From a checkpoint of a small transformer trained on Wikipedia.
Size: 13 layers, width 64, 0.788M parameters.
Architecture: normalized queries and keys, shifted keys.
Training: a variant of Adam for these matrices, 117M tokens.
Each number is 50 + 12 x the weight over its row's rms, rounded and kept within 0 to 99. Layers, rows and columns count from 0. The size before them is the row's rms in percent of the matrix's.

# layer 3 MLP down (transposed), 256x64, rms 0.249, rows 161-215, columns 0-63
093:54 50 56 29 35 34 57 15 30 46 63 47 56 50 24 34 56 56 39 51 57 62 45 75 72 43 71 55 48 57 51 49 70 29 53 60 42 65 52 50 66 37 51 49 51 53 58 49 35 41 49 54 48 57 35 63 67 45 42 66 42 58 48 53
105:57 42 66 70 57 68 51 48 45 45 39 27 46 56 40 64 45 36 56 38 44 56 56 65 46 49 42 49 65 55 35 51 68 64 76 40 42 26 31 80 39 62 40 52 67 37 43 58 43 39 62 63 59 59 51 60 61 45 57 59 47 47 72 37
109:67 49 58 61 40 51 65 54 48 52 67 48 56 40 43 32 39 55 40 42 46 53 42 59 53 60 34 49 45 64 72 69 49 54 31 41 40 75 70 65 42 49 41 54 64 64 70 49 52 34 47 63 70 33 37 57 61 65 58 60 60 48 81 53
099:77 48 57 50 65 39 52 27 39 36 44 34 53 62 48 48 77 55 34 49 50 51 33 60 47 36 61 62 61 57 53 47 70 41 47 42 53 34 68 41 62 48 32 30 40 66 65 50 69 53 55 44 55 38 58 31 54 48 20 53 59 43 42 52
091:56 65 58 47 43 46 62 35 51 61 39 36 65 51 53 34 42 57 66 53 54 57 28 45 50 38 44 57 45 66 47 55 59 44 60 53 50 65 19 76 26 61 43 28 49 47 62 57 51 47 34 44 48 26 55 57 73 34 59 67 67 45 47 60
099:46 32 35 21 61 26 47 39 47 51 30 28 55 45 43 48 22 47 51 50 52 58 43 43 46 59 75 28 46 56 44 37 35 63 41 29 44 55 66 61 59 54 62 68 46 51 36 52 34 51 41 53 44 35 50 42 42 62 57 60 38 42 63 41
081:74 54 43 41 51 55 44 32 66 52 57 53 59 44 27 64 60 53 26 66 30 71 67 53 56 53 49 48 47 75 51 69 56 32 47 38 63 48 48 42 61 35 59 56 68 49 48 51 70 41 24 50 45 34 42 59 55 45 52 62 68 52 60 62
092:60 24 56 58 40 75 37 35 56 48 42 41 49 50 31 37 32 56 34 63 53 40 62 52 48 52 62 71 59 44 38 58 44 30 42 43 62 36 61 48 44 69 50 50 41 38 62 36 63 59 41 43 72 56 48 52 78 62 62 37 52 56 45 67
080:30 64 43 56 54 51 48 49 45 67 56 47 34 43 45 52 57 44 54 47 67 61 54 53 44 35 57 29 54 42 66 66 71 30 64 40 49 69 41 60 52 78 54 53 55 62 29 33 58 71 34 65 59 54 56 29 42 50 35 56 29 41 43 52
103:47 42 60 51 52 54 48 61 38 38 57 20 66 60 64 48 49 21 38 52 21 47 45 37 61 56 56 48 40 55 43 73 44 48 53 25 41 50 45 50 55 56 43 62 58 35 68 47 30 61 48 53 27 38 50 57 63 58 39 31 60 53 47 70
100:59 49 42 50 43 54 56 48 50 37 47 48 53 43 64 47 45 43 28 61 53 55 25 39 61 72 67 63 48 54 47 52 48 56 46 39 34 30 55 72 57 52 60 73 64 37 84 40 46 40 64 52 27 77 49 49 62 29 52 59 55 51 43 59
087:43 40 59 31 55 45 67 40 44 40 58 36 39 41 67 47 35 50 53 54 64 79 54 62 54 62 54 21 62 65 57 62 60 52 54 32 61 54 45 71 63 51 65 42 42 59 47 33 50 32 57 51 20 42 53 53 50 58 51 67 57 57 49 26
095:54 49 47 40 35 40 22 54 49 49 31 37 41 66 64 58 52 36 53 47 49 42 59 49 43 44 76 50 44 51 26 61 40 38 52 64 60 39 57 64 58 45 58 43 59 60 51 48 41 70 42 55 60 58 44 45 58 32 70 21 32 22 46 54
110:41 68 61 51 51 33 58 38 30 54 52 46 71 59 32 37 41 50 35 41 60 52 48 39 46 53 27 52 42 50 69 63 26 54 39 27 33 71 46 67 36 58 38 34 57 51 71 49 23 64 49 40 45 43 54 61 39 42 55 42 44 47 55 46
087:62 62 62 56 61 08 46 48 53 46 50 32 57 55 48 64 63 39 57 64 60 59 60 55 62 48 69 42 44 26 57 55 54 54 59 58 57 58 54 57 62 60 76 48 39 41 66 62 79 66 47 43 39 48 52 57 40 40 54 39 61 33 63 40
097:36 48 59 35 38 62 57 46 24 48 40 61 62 52 46 71 48 35 36 56 44 41 89 40 43 41 53 51 19 63 58 56 54 35 50 57 53 24 59 61 35 61 34 56 60 50 42 48 46 49 54 57 49 58 35 43 48 57 43 51 61 67 50 32
109:42 47 37 58 60 59 53 35 48 60 67 37 63 54 53 78 39 42 48 63 41 46 45 64 33 44 46 36 32 47 23 38 60 42 72 55 84 49 41 48 58 48 55 27 52 37 55 66 50 46 41 50 58 46 46 66 29 47 72 57 56 43 50 52
099:69 71 53 57 45 45 57 67 66 53 21 61 56 52 46 60 57 43 47 88 45 38 60 45 54 56 55 65 62 54 37 76 47 44 54 66 60 59 52 59 56 54 27 57 34 55 56 33 56 41 61 70 42 54 55 47 41 41 55 45 65 45 44 31
111:70 47 48 70 62 61 62 65 48 47 54 26 69 35 45 35 33 38 49 47 39 31 55 64 49 57 34 55 48 52 38 63 55 49 61 54 57 39 59 50 50 66 49 31 40 48 54 56 49 65 42 80 62 41 41 38 23 47 34 52 56 65 28 46
099:67 52 51 69 54 63 36 68 61 44 47 63 32 66 65 60 53 65 45 41 65 30 56 46 52 60 49 45 52 62 63 63 53 49 54 36 52 65 52 64 53 69 72 39 42 50 53 66 41 50 42 67 37 26 57 58 58 51 48 81 33 59 36 35
106:53 33 31 63 49 45 55 76 43 49 21 64 46 41 37 50 44 40 49 40 60 60 35 48 60 60 47 36 61 47 39 75 29 56 54 45 60 46 75 48 24 41 63 36 62 46 51 42 49 41 47 27 46 34 42 60 55 44 54 37 33 64 52 46
107:52 56 63 48 31 42 47 33 58 48 46 62 65 43 28 54 47 30 53 57 59 57 46 49 40 53 45 35 44 36 50 66 63 68 49 44 38 45 54 51 65 33 45 53 55 46 35 43 35 33 46 48 69 33 38 51 42 68 43 46 64 26 53 90
094:59 72 34 37 54 48 63 40 51 55 33 38 39 54 52 70 44 27 60 50 55 46 46 45 56 64 58 42 58 57 53 70 47 56 58 31 37 70 59 66 50 48 56 43 58 63 49 51 48 42 37 59 31 35 39 54 58 68 18 52 33 24 42 45
103:48 35 54 54 43 43 42 36 51 40 55 35 54 39 61 72 56 53 50 47 50 43 61 53 44 23 47 43 71 43 41 46 56 49 43 46 64 53 87 45 60 47 55 53 56 27 40 70 77 50 48 75 54 29 69 60 61 49 54 40 61 54 56 65
101:60 37 52 29 38 34 46 38 46 46 54 69 82 55 47 49 59 46 47 44 65 38 64 43 35 56 25 58 43 57 55 36 53 58 48 59 54 42 50 53 34 56 38 58 51 45 33 43 59 32 76 50 54 38 77 56 51 42 49 71 72 37 43 62
095:40 46 39 49 39 44 47 41 45 70 43 67 56 37 49 56 33 35 58 57 49 45 73 35 44 48 37 33 69 58 38 43 48 34 46 43 23 53 51 54 49 38 51 74 36 57 48 55 42 71 45 47 72 49 58 47 80 65 36 48 61 32 63 51
103:68 43 58 13 49 50 63 61 46 58 42 34 44 75 53 42 25 53 40 49 51 58 43 51 41 56 26 42 57 48 56 63 60 60 50 36 46 42 78 62 66 50 48 48 57 31 51 48 53 37 28 57 39 38 63 41 51 43 34 49 60 48 44 33
088:63 59 35 57 45 71 39 61 46 52 61 34 54 57 29 35 50 40 53 47 53 51 62 60 64 50 33 64 43 41 41 56 79 35 56 70 56 30 40 39 47 37 49 73 36 66 68 58 56 51 49 40 40 41 31 35 40 58 60 47 45 55 52 26
113:60 50 57 40 38 62 60 36 66 58 34 30 45 56 50 37 68 50 32 40 45 43 53 41 65 48 75 46 31 50 59 44 36 64 69 54 48 52 48 47 53 35 56 38 63 63 30 21 27 51 69 34 49 50 56 57 37 32 49 43 48 62 38 40
102:55 57 57 58 47 32 28 57 39 62 44 54 45 57 60 60 50 38 47 60 31 30 51 41 50 42 65 37 50 35 62 53 52 38 52 23 50 53 72 52 53 50 36 51 44 53 31 47 52 57 45 54 39 71 87 49 48 74 41 49 32 69 65 59
085:42 35 53 55 45 37 48 38 39 38 67 45 47 48 52 41 54 56 57 62 37 49 61 57 36 48 56 48 70 62 40 49 47 62 59 31 70 70 57 27 23 76 44 43 44 49 43 56 73 59 54 56 34 33 58 54 52 43 61 48 62 80 63 40
099:46 43 55 41 41 62 61 67 48 54 57 20 43 63 62 60 49 51 29 50 30 45 49 35 41 50 30 31 38 63 63 57 30 49 42 60 61 33 26 68 51 45 56 46 60 25 54 51 50 49 46 67 37 50 51 41 31 37 34 70 45 48 58 48
110:21 28 59 65 32 56 59 51 42 40 50 54 45 66 39 63 44 34 52 41 54 58 52 55 53 53 35 59 75 46 60 70 51 52 55 64 55 33 60 42 52 68 45 31 50 52 39 49 47 45 54 52 16 47 26 44 55 45 59 62 46 39 72 66
108:58 65 40 61 35 30 49 40 40 44 41 39 60 50 46 51 39 66 42 33 53 42 61 58 39 36 42 62 61 40 28 64 62 46 70 42 47 38 48 63 20 35 60 69 56 55 55 35 38 63 55 38 53 64 28 35 37 59 32 43 51 51 51 65
097:35 56 46 38 45 40 76 56 62 50 54 40 47 32 49 62 65 45 60 59 38 57 45 50 44 40 62 40 52 60 36 50 54 57 49 38 69 56 34 33 62 41 64 52 81 30 44 43 71 58 52 52 64 36 50 38 42 48 24 71 49 68 32 54
096:43 37 55 58 60 66 34 52 60 52 36 23 56 62 61 52 46 38 55 46 48 56 43 37 43 54 30 43 36 43 63 49 42 70 63 68 62 61 48 50 66 58 42 60 54 51 47 45 74 30 29 56 41 42 41 27 54 65 57 63 62 44 61 78
093:56 49 49 53 44 37 50 69 56 42 58 61 40 55 72 39 39 15 38 60 47 36 39 50 42 33 46 56 32 60 30 40 53 45 59 42 55 43 43 58 60 47 79 35 43 40 36 37 45 57 40 40 66 58 41 45 51 47 38 63 67 21 39 44
128:38 36 28 50 58 53 56 42 46 45 38 37 68 43 51 39 43 42 48 62 33 39 66 43 46 19 57 55 49 53 35 46 38 53 32 40 56 33 40 54 41 48 49 78 39 59 40 73 49 31 51 63 83 60 51 44 33 59 60 57 53 43 56 54
105:55 65 44 47 49 48 54 50 57 47 34 31 40 43 59 54 37 60 52 37 61 50 61 38 47 46 59 63 57 48 54 20 57 35 48 65 51 27 59 70 58 73 72 51 44 58 48 61 55 58 63 40 31 53 53 70 55 33 60 37 33 50 78 33
091:43 47 50 63 49 62 45 52 46 32 48 50 55 65 35 62 63 55 48 50 64 63 64 37 57 27 61 68 63 58 57 45 69 39 30 54 52 78 64 66 56 43 49 41 34 38 47 55 51 24 46 77 36 46 40 67 41 38 56 39 51 62 68 48
086:55 31 62 63 51 70 55 61 65 51 32 41 54 68 43 65 40 63 60 63 33 54 42 27 63 35 36 64 47 42 59 36 62 53 41 58 62 41 43 61 55 41 44 60 64 52 57 73 64 42 37 36 56 48 58 59 57 69 41 79 48 50 64 43
097:52 53 54 50 46 56 42 47 89 40 44 23 42 42 58 37 44 51 41 59 67 50 43 37 39 62 63 54 32 57 59 53 56 49 37 50 50 62 62 49 39 66 56 54 67 65 53 59 55 60 34 63 34 61 29 71 56 46 54 50 49 68 43 19
098:57 68 40 38 50 67 63 53 55 47 41 47 44 61 38 48 67 53 48 62 46 69 59 55 53 52 57 55 89 41 34 44 49 48 43 41 59 51 54 59 55 52 60 73 50 52 69 56 63 23 36 51 71 47 59 56 70 79 42 43 57 43 56 37
110:73 49 49 53 61 54 58 31 38 37 33 60 67 61 68 81 58 70 51 46 50 50 32 43 55 54 45 36 46 35 54 61 42 43 63 65 47 48 63 55 33 49 59 75 52 33 54 47 40 68 53 47 51 44 47 52 46 31 54 36 53 71 42 75
093:26 54 56 43 33 46 69 50 32 34 53 45 62 38 60 56 76 47 49 33 58 45 60 60 56 42 64 46 63 66 60 66 64 52 57 60 47 53 32 46 47 56 45 56 27 37 42 52 64 45 57 50 66 28 35 36 39 47 50 68 25 55 66 63
112:40 53 44 40 41 35 46 41 58 40 45 68 61 68 46 57 50 54 61 41 38 43 57 55 44 57 41 29 65 59 61 54 45 78 37 46 36 31 56 60 37 73 52 72 68 54 32 73 43 53 72 62 54 37 58 50 68 56 68 48 47 60 35 54
104:36 28 41 24 45 42 42 38 61 58 17 69 60 38 56 63 54 57 40 48 47 58 51 65 47 43 50 46 46 44 31 48 50 58 68 68 52 28 47 32 50 45 44 42 66 60 39 36 61 56 50 43 35 65 54 63 55 68 45 33 47 62 34 37
099:31 29 49 25 34 57 45 61 58 65 52 60 31 52 42 55 39 50 60 25 58 71 39 47 56 26 35 47 51 53 53 53 54 39 48 29 52 55 53 48 65 54 75 54 54 31 56 65 58 65 50 52 56 47 46 75 48 65 46 64 34 42 44 63
099:61 54 43 55 26 37 63 74 42 56 37 51 54 48 48 50 32 38 44 45 62 63 51 25 67 48 53 52 43 46 46 46 55 61 47 67 41 72 53 52 50 41 33 51 45 37 56 48 41 47 59 28 44 54 58 67 44 43 37 40 22 82 40 68
091:59 69 47 53 50 23 66 68 48 60 37 42 40 29 52 43 39 66 29 52 28 60 50 50 42 55 43 57 47 56 45 44 40 37 33 51 51 49 62 60 57 65 69 34 55 54 89 52 45 31 55 66 54 51 37 34 52 62 57 38 54 59 55 46
101:46 37 46 57 50 68 56 57 44 36 49 48 43 34 34 53 65 43 39 38 42 37 38 63 43 75 40 54 35 77 39 80 40 38 64 44 39 54 36 48 43 40 54 44 35 48 48 24 56 62 57 54 32 58 51 62 74 43 66 45 59 46 58 39
100:60 58 60 55 44 74 46 58 53 49 50 53 52 59 73 49 48 44 54 49 61 48 43 51 48 62 21 62 58 52 62 36 41 72 47 57 64 37 62 62 63 61 80 61 59 40 47 59 68 43 50 43 50 33 86 55 70 50 51 53 37 52 32 41
078:47 57 51 38 71 57 43 73 55 50 44 19 42 44 55 48 42 43 62 38 48 55 34 37 52 50 58 26 49 47 36 67 43 49 42 54 60 43 40 61 32 71 63 44 78 49 61 50 67 26 55 71 43 58 58 44 63 50 47 59 39 49 70 58
103:70 47 63 44 64 25 39 64 43 53 45 50 70 20 38 46 41 40 61 46 48 38 51 21 54 40 60 50 47 60 56 44 45 28 61 26 39 50 72 54 67 40 52 48 53 57 62 59 36 48 36 55 36 56 50 35 55 42 46 59 38 68 44 63
096:55 35 44 26 44 45 65 43 34 52 61 77 78 67 49 42 46 53 49 56 30 51 59 71 65 46 49 53 64 61 30 53 41 40 45 60 76 40 68 46 41 62 50 60 63 39 60 33 50 65 53 52 32 46 55 59 60 57 64 59 59 38 50 44
# layer 3 MLP up, 256x64, rms 0.248, rows 162-215, columns 0-63
101:36 50 57 79 58 70 55 57 46 46 56 54 47 58 72 71 29 44 44 58 56 70 63 45 47 54 55 48 37 66 41 29 48 49 49 67 43 53 37 61 54 58 40 56 51 66 41 27 31 48 45 32 77 55 51 60 38 47 57 44 49 63 25 43
105:48 39 59 69 37 63 32 61 42 45 60 60 45 39 66 50 43 57 66 56 35 66 53 54 35 61 20 68 40 47 46 49 44 45 59 47 35 64 46 40 33 37 43 52 27 59 64 51 52 39 46 17 66 58 57 66 55 64 39 49 62 62 41 38
110:46 60 54 61 45 58 55 54 62 40 55 51 62 66 57 47 57 48 51 49 62 59 44 38 40 60 51 49 26 39 55 40 60 37 48 58 53 62 46 56 37 47 32 45 48 40 31 67 18 64 47 55 82 49 66 58 39 70 43 61 60 47 13 55
095:39 66 50 44 47 55 31 59 74 55 63 47 44 53 52 64 65 54 61 58 36 54 31 43 55 69 40 48 58 39 40 26 41 50 33 62 55 49 54 48 58 65 37 67 37 62 48 44 36 62 57 61 56 79 41 56 37 36 49 35 76 31 45 46
104:40 75 56 72 64 68 46 67 53 59 62 65 46 67 68 45 50 65 71 50 58 46 39 51 41 74 46 54 49 62 34 45 59 43 47 64 47 42 43 55 56 36 31 60 33 58 41 43 57 43 56 41 45 51 54 22 47 68 43 67 63 52 46 29
090:49 39 42 71 44 48 51 43 43 50 53 35 39 46 76 40 43 44 69 50 74 56 27 80 62 42 57 31 54 30 38 31 43 52 50 71 56 57 48 70 45 52 41 58 46 52 39 37 39 64 55 33 41 47 64 56 71 47 38 53 51 60 37 40
091:46 59 43 46 66 57 55 41 65 73 60 76 36 33 67 58 63 66 48 49 61 54 31 40 54 45 43 34 55 42 58 37 42 74 45 55 25 62 27 53 39 31 69 46 32 49 53 51 55 45 56 62 51 57 56 50 30 53 36 51 30 51 53 43
093:21 50 48 60 32 66 58 46 57 44 48 78 47 53 49 58 44 63 65 48 61 28 51 49 61 70 32 60 47 47 57 58 53 49 35 65 44 49 69 48 32 66 38 53 37 78 36 44 52 46 47 34 63 48 57 66 48 41 56 31 55 47 71 49
099:32 62 49 59 53 63 82 40 56 70 61 73 46 51 53 25 52 56 44 46 59 48 44 53 25 58 39 47 54 41 47 55 48 38 50 46 51 49 37 63 53 39 40 57 47 55 51 34 55 52 85 45 47 71 35 49 47 65 40 53 69 54 30 69
098:48 34 33 45 55 56 29 38 73 61 61 48 47 23 53 51 51 49 56 26 57 29 45 51 52 38 55 49 25 73 60 55 28 60 34 51 44 53 32 49 40 49 56 65 53 35 44 55 39 57 61 52 72 58 47 70 47 49 49 37 48 49 53 26
094:41 54 52 55 37 32 44 41 49 63 61 59 74 36 54 63 41 56 35 55 47 70 57 37 29 62 41 68 37 42 44 53 42 31 32 62 47 53 49 46 33 29 41 66 50 47 53 63 51 52 44 48 52 58 37 50 24 51 39 17 64 39 43 61
093:24 51 55 69 36 32 38 45 67 53 82 57 58 32 57 47 66 79 67 48 49 54 67 55 43 61 41 45 42 38 66 52 59 50 60 46 50 66 56 46 43 62 37 50 41 46 60 38 56 64 55 52 32 46 66 43 47 37 51 66 69 66 45 47
105:46 37 58 49 60 74 33 40 57 64 54 59 42 64 59 32 77 60 38 50 38 30 58 74 53 47 70 59 43 60 41 55 56 25 58 62 55 67 29 45 64 61 36 70 40 60 46 58 30 56 43 38 59 46 50 51 52 58 44 42 45 64 58 45
099:55 38 42 57 55 48 40 45 44 48 49 55 48 24 64 51 61 74 78 60 74 43 38 39 49 49 38 43 44 31 67 31 36 43 37 63 61 36 59 38 43 48 36 67 42 60 37 55 46 59 53 34 39 48 48 52 55 30 59 47 42 19 50 52
104:39 68 61 36 56 49 46 62 47 36 57 77 61 47 67 55 49 61 50 29 56 41 58 44 57 50 43 72 58 65 72 55 46 64 53 64 48 42 42 58 57 56 46 50 36 76 30 45 49 44 67 51 62 43 38 35 44 59 34 27 54 40 31 70
114:39 31 46 22 46 53 60 37 51 60 48 48 47 32 70 45 61 48 66 50 60 54 65 47 34 37 68 52 41 57 49 29 26 59 44 42 45 54 47 50 40 50 43 54 46 63 23 33 53 48 39 53 55 46 52 51 45 52 25 41 31 53 28 20
095:09 44 38 49 50 47 52 44 57 60 71 36 66 37 47 25 65 66 57 25 65 47 51 48 31 73 43 28 44 32 68 53 47 46 39 39 63 48 43 42 44 49 50 47 62 56 42 36 45 56 51 46 53 67 43 45 55 62 46 55 51 37 60 55
107:33 44 55 73 59 69 49 47 76 57 48 50 57 43 56 53 69 55 47 23 41 25 45 52 51 49 41 38 35 52 57 41 32 54 31 64 55 56 40 42 34 34 38 61 39 47 41 64 39 44 63 56 48 58 34 41 32 56 45 43 70 65 33 57
102:44 59 67 54 80 55 55 47 46 41 79 43 35 46 61 54 44 52 58 34 36 34 52 70 20 60 31 48 53 38 46 36 47 46 47 44 45 46 33 51 51 47 41 64 45 49 26 51 41 41 44 47 47 77 56 43 61 62 48 47 74 34 42 54
113:48 59 25 69 51 39 43 45 56 62 48 66 63 59 43 65 43 54 49 25 49 53 60 64 46 46 20 36 41 41 50 45 45 40 40 66 55 53 28 65 32 44 39 59 43 73 45 51 42 64 40 57 49 58 43 49 45 68 39 49 35 63 27 70
099:55 52 56 30 50 54 50 42 69 57 54 43 58 33 57 47 79 67 58 34 73 64 57 76 44 51 71 33 54 44 42 36 59 62 32 63 52 64 51 60 56 34 48 46 48 58 35 33 31 50 59 46 57 50 71 53 49 52 32 49 27 48 50 57
089:46 50 40 62 40 51 54 48 62 34 51 50 52 22 68 28 57 72 44 38 48 63 48 48 35 45 46 34 46 55 55 33 46 28 39 67 65 40 60 48 45 34 41 62 46 62 46 40 50 63 70 61 61 50 66 59 27 27 51 35 67 64 54 51
112:41 41 67 46 48 80 41 49 47 66 61 45 53 39 60 45 62 65 88 56 64 55 50 69 67 48 38 52 67 45 59 46 67 53 60 52 58 61 61 63 49 30 37 49 54 76 32 44 58 45 58 34 57 54 51 51 50 63 50 45 53 62 37 31
102:50 73 65 47 63 62 56 44 70 46 57 70 38 46 84 53 50 42 67 43 50 47 57 58 50 56 56 46 75 28 52 61 53 39 44 25 60 64 43 49 49 40 21 41 43 47 60 36 50 73 54 47 57 54 59 46 67 57 53 56 53 34 63 48
101:50 36 56 44 45 29 55 37 40 35 58 50 44 46 68 59 67 55 56 59 64 42 42 79 45 59 40 46 41 63 26 43 63 43 69 53 51 59 49 52 52 52 28 61 55 68 38 36 39 70 42 50 59 73 50 54 34 53 52 47 21 45 36 36
110:32 45 50 62 66 63 38 42 74 55 51 58 73 35 46 62 54 59 66 55 50 59 46 56 21 48 39 32 34 44 43 65 39 35 35 49 38 50 54 52 58 61 47 63 44 62 53 36 57 49 53 48 60 37 42 48 35 73 30 53 63 41 55 22
095:66 44 64 25 85 54 45 45 69 63 60 69 48 51 59 66 46 54 39 53 43 55 46 52 61 69 66 55 56 51 45 34 43 66 49 49 34 49 49 54 25 69 29 63 36 52 39 55 36 74 49 55 58 46 61 50 57 69 50 43 52 59 56 56
107:45 49 44 67 59 55 50 61 53 49 58 57 58 43 62 54 75 56 82 31 47 40 40 72 53 77 45 47 46 64 57 59 28 68 18 43 56 56 54 41 40 57 43 56 42 55 57 57 56 63 56 37 58 44 65 47 31 52 42 52 67 73 53 47
108:48 73 60 35 52 80 66 45 35 42 57 51 55 48 49 46 46 53 53 43 40 46 54 75 30 78 59 43 45 48 60 34 40 46 44 50 36 46 31 35 53 60 47 52 30 83 53 61 44 52 47 40 61 49 43 40 52 45 28 47 73 53 49 42
094:43 47 32 60 58 45 21 51 63 66 48 40 58 35 69 60 28 52 39 51 43 42 59 57 44 61 58 39 68 26 35 42 67 56 38 71 70 32 47 64 59 52 47 61 47 59 38 41 41 54 42 47 66 58 38 42 46 57 37 38 41 42 70 62
102:51 43 39 58 55 50 52 40 87 53 50 61 72 57 44 33 54 54 72 37 47 50 47 45 38 59 25 49 46 44 40 60 68 42 32 40 48 59 49 46 59 46 40 52 55 53 51 55 37 37 70 48 62 60 32 19 44 54 66 34 59 43 43 29
106:28 55 46 40 37 48 24 56 37 50 64 46 40 45 53 65 59 43 44 49 61 76 47 51 49 61 47 65 31 40 55 37 34 51 63 56 53 66 41 43 47 33 48 65 39 42 55 44 42 44 55 46 77 53 66 36 29 43 22 31 52 51 30 45
101:53 53 37 77 58 58 39 59 51 61 79 56 50 53 56 50 58 54 69 53 52 50 55 64 48 49 45 33 60 59 70 42 56 45 35 57 53 47 61 46 48 50 48 56 52 57 29 74 51 60 74 52 54 71 45 52 26 39 43 42 43 44 10 43
102:40 44 44 62 75 49 53 30 57 50 48 53 40 73 66 39 43 68 38 37 71 37 77 38 55 50 46 50 31 46 49 52 48 52 47 40 38 69 27 61 53 46 32 40 37 55 40 33 53 43 47 35 64 68 40 71 47 62 47 54 40 63 46 52
101:61 71 39 32 62 57 44 34 51 53 59 59 35 36 66 50 51 59 46 41 70 66 51 56 56 61 68 44 32 42 48 33 56 46 50 58 29 77 51 41 34 49 71 57 33 49 63 59 47 57 72 46 69 41 55 66 39 55 51 50 38 66 49 29
088:39 49 53 70 58 62 46 49 59 44 58 76 50 29 46 58 50 68 52 28 54 53 53 73 48 47 41 52 46 58 49 46 69 57 51 36 66 66 39 35 47 41 22 67 55 74 42 53 55 32 45 61 52 47 60 63 55 67 39 33 75 54 59 54
111:40 61 55 50 56 46 55 36 57 47 66 63 69 52 51 46 42 59 72 38 49 45 51 54 49 49 75 36 29 34 64 20 36 65 29 45 69 54 55 73 38 37 55 49 32 50 41 63 44 52 64 44 56 34 42 48 57 58 33 53 54 48 25 55
106:36 36 57 58 52 72 38 63 68 72 64 58 32 46 60 64 80 66 46 37 34 41 51 44 45 72 60 47 53 55 40 51 30 46 36 42 43 58 56 48 43 53 47 43 55 44 45 37 27 54 59 49 51 39 30 33 33 52 21 53 56 47 49 50
100:55 42 45 71 37 38 50 34 68 47 44 54 52 46 49 31 55 63 45 44 71 31 47 63 52 63 53 32 50 50 56 28 57 54 41 77 30 57 56 55 49 46 33 55 65 43 36 37 43 50 67 54 51 40 61 33 56 35 29 55 40 23 56 33
088:30 46 47 44 60 57 64 13 44 62 51 51 42 40 60 65 62 39 64 46 60 67 48 65 57 43 53 52 42 54 70 41 53 53 30 54 34 69 63 24 27 62 57 60 46 52 59 56 45 58 68 62 47 47 66 47 51 61 53 32 43 58 42 33
099:40 19 37 59 57 46 22 46 50 54 61 72 45 53 51 42 62 59 70 58 57 47 53 47 53 49 53 60 56 33 55 31 67 45 43 59 64 38 34 82 40 48 62 60 41 54 43 28 42 39 48 46 39 47 59 43 52 54 36 47 40 28 71 53
094:39 41 60 73 57 42 71 56 50 49 53 66 67 41 57 66 46 52 56 65 36 25 47 47 52 65 45 56 37 56 63 51 38 45 60 50 40 50 58 53 61 51 52 65 31 45 47 37 57 74 68 22 49 58 30 32 37 71 39 60 53 63 41 45
106:63 42 44 44 52 57 53 41 52 41 53 58 57 33 50 24 57 49 49 55 61 62 50 60 45 44 64 61 47 65 66 46 60 48 41 75 47 49 21 63 54 33 49 36 36 37 33 44 35 53 49 51 68 65 66 43 40 81 25 46 45 62 38 34
097:26 70 47 71 57 24 53 50 67 52 47 63 48 58 31 50 54 68 63 65 39 50 47 56 48 47 53 55 34 46 39 49 25 63 32 52 39 76 48 46 40 28 49 47 42 62 25 50 51 50 61 40 51 65 36 40 53 39 39 53 54 55 33 37
105:50 48 40 54 57 48 72 61 78 49 62 65 47 57 49 58 50 56 50 66 51 51 62 69 41 66 61 51 55 39 30 53 46 46 49 53 59 69 32 51 34 30 54 62 48 35 43 35 29 47 54 48 62 61 20 63 66 73 48 37 47 70 46 44
102:51 52 40 43 53 49 42 26 44 55 49 42 68 49 62 58 52 60 63 50 56 53 49 47 48 39 39 62 52 55 72 18 62 57 30 37 49 44 30 52 67 12 33 63 46 68 52 53 38 47 59 37 57 72 45 43 40 46 34 44 55 45 34 48
091:52 42 37 66 31 45 53 24 58 45 48 70 69 41 63 24 49 48 38 67 52 51 53 69 52 39 49 37 54 59 52 29 51 46 53 47 53 67 46 67 14 53 66 58 55 51 38 65 64 73 61 55 61 40 56 46 58 61 51 52 46 59 41 39
097:42 50 38 57 70 64 44 52 45 42 52 65 44 41 58 49 77 57 76 25 57 46 40 66 52 70 47 50 62 62 60 59 34 53 31 52 60 65 68 46 42 46 46 57 37 45 43 48 62 71 49 67 47 58 32 45 45 57 61 46 82 52 36 42
101:53 50 48 52 60 46 51 33 76 55 54 85 40 51 49 52 51 82 40 59 61 60 50 54 38 54 48 27 39 37 36 62 40 50 47 70 48 52 36 36 56 51 60 45 40 64 38 44 48 77 54 44 63 71 43 41 36 34 59 49 42 60 48 65
107:36 49 55 54 62 57 48 53 53 50 48 42 74 40 74 35 52 65 34 47 51 48 49 62 43 42 40 47 59 59 53 37 50 50 23 48 44 48 37 39 44 39 41 78 60 53 38 50 53 84 74 53 54 80 41 51 28 66 64 52 46 47 48 46
098:40 61 58 62 47 47 30 41 53 50 64 52 34 55 70 47 54 35 67 34 41 35 53 47 54 80 53 48 37 51 39 54 31 37 58 39 58 59 44 56 61 35 20 52 60 58 49 36 24 64 41 57 54 68 48 58 49 44 39 29 53 29 45 42
088:61 35 40 53 51 53 58 59 46 72 48 55 67 45 55 55 66 94 53 59 46 33 50 81 53 65 49 35 51 46 39 43 49 49 61 63 35 55 34 56 33 58 63 57 43 65 67 51 59 65 59 41 54 50 62 53 38 50 54 36 46 38 67 62
093:53 32 64 41 60 46 33 51 38 50 71 53 40 59 53 38 51 60 28 37 50 43 60 72 52 55 40 23 56 43 36 35 58 47 56 57 41 67 38 52 49 56 41 53 44 48 45 23 32 54 37 44 51 49 61 40 61 56 35 18 62 73 45 44
106:47 54 49 63 64 29 57 49 64 49 48 52 72 52 67 27 53 50 44 55 58 70 42 56 42 59 40 38 47 22 47 50 44 55 35 39 52 64 23 61 50 69 34 53 24 50 53 50 41 51 59 35 65 60 32 71 62 54 52 49 35 39 47 68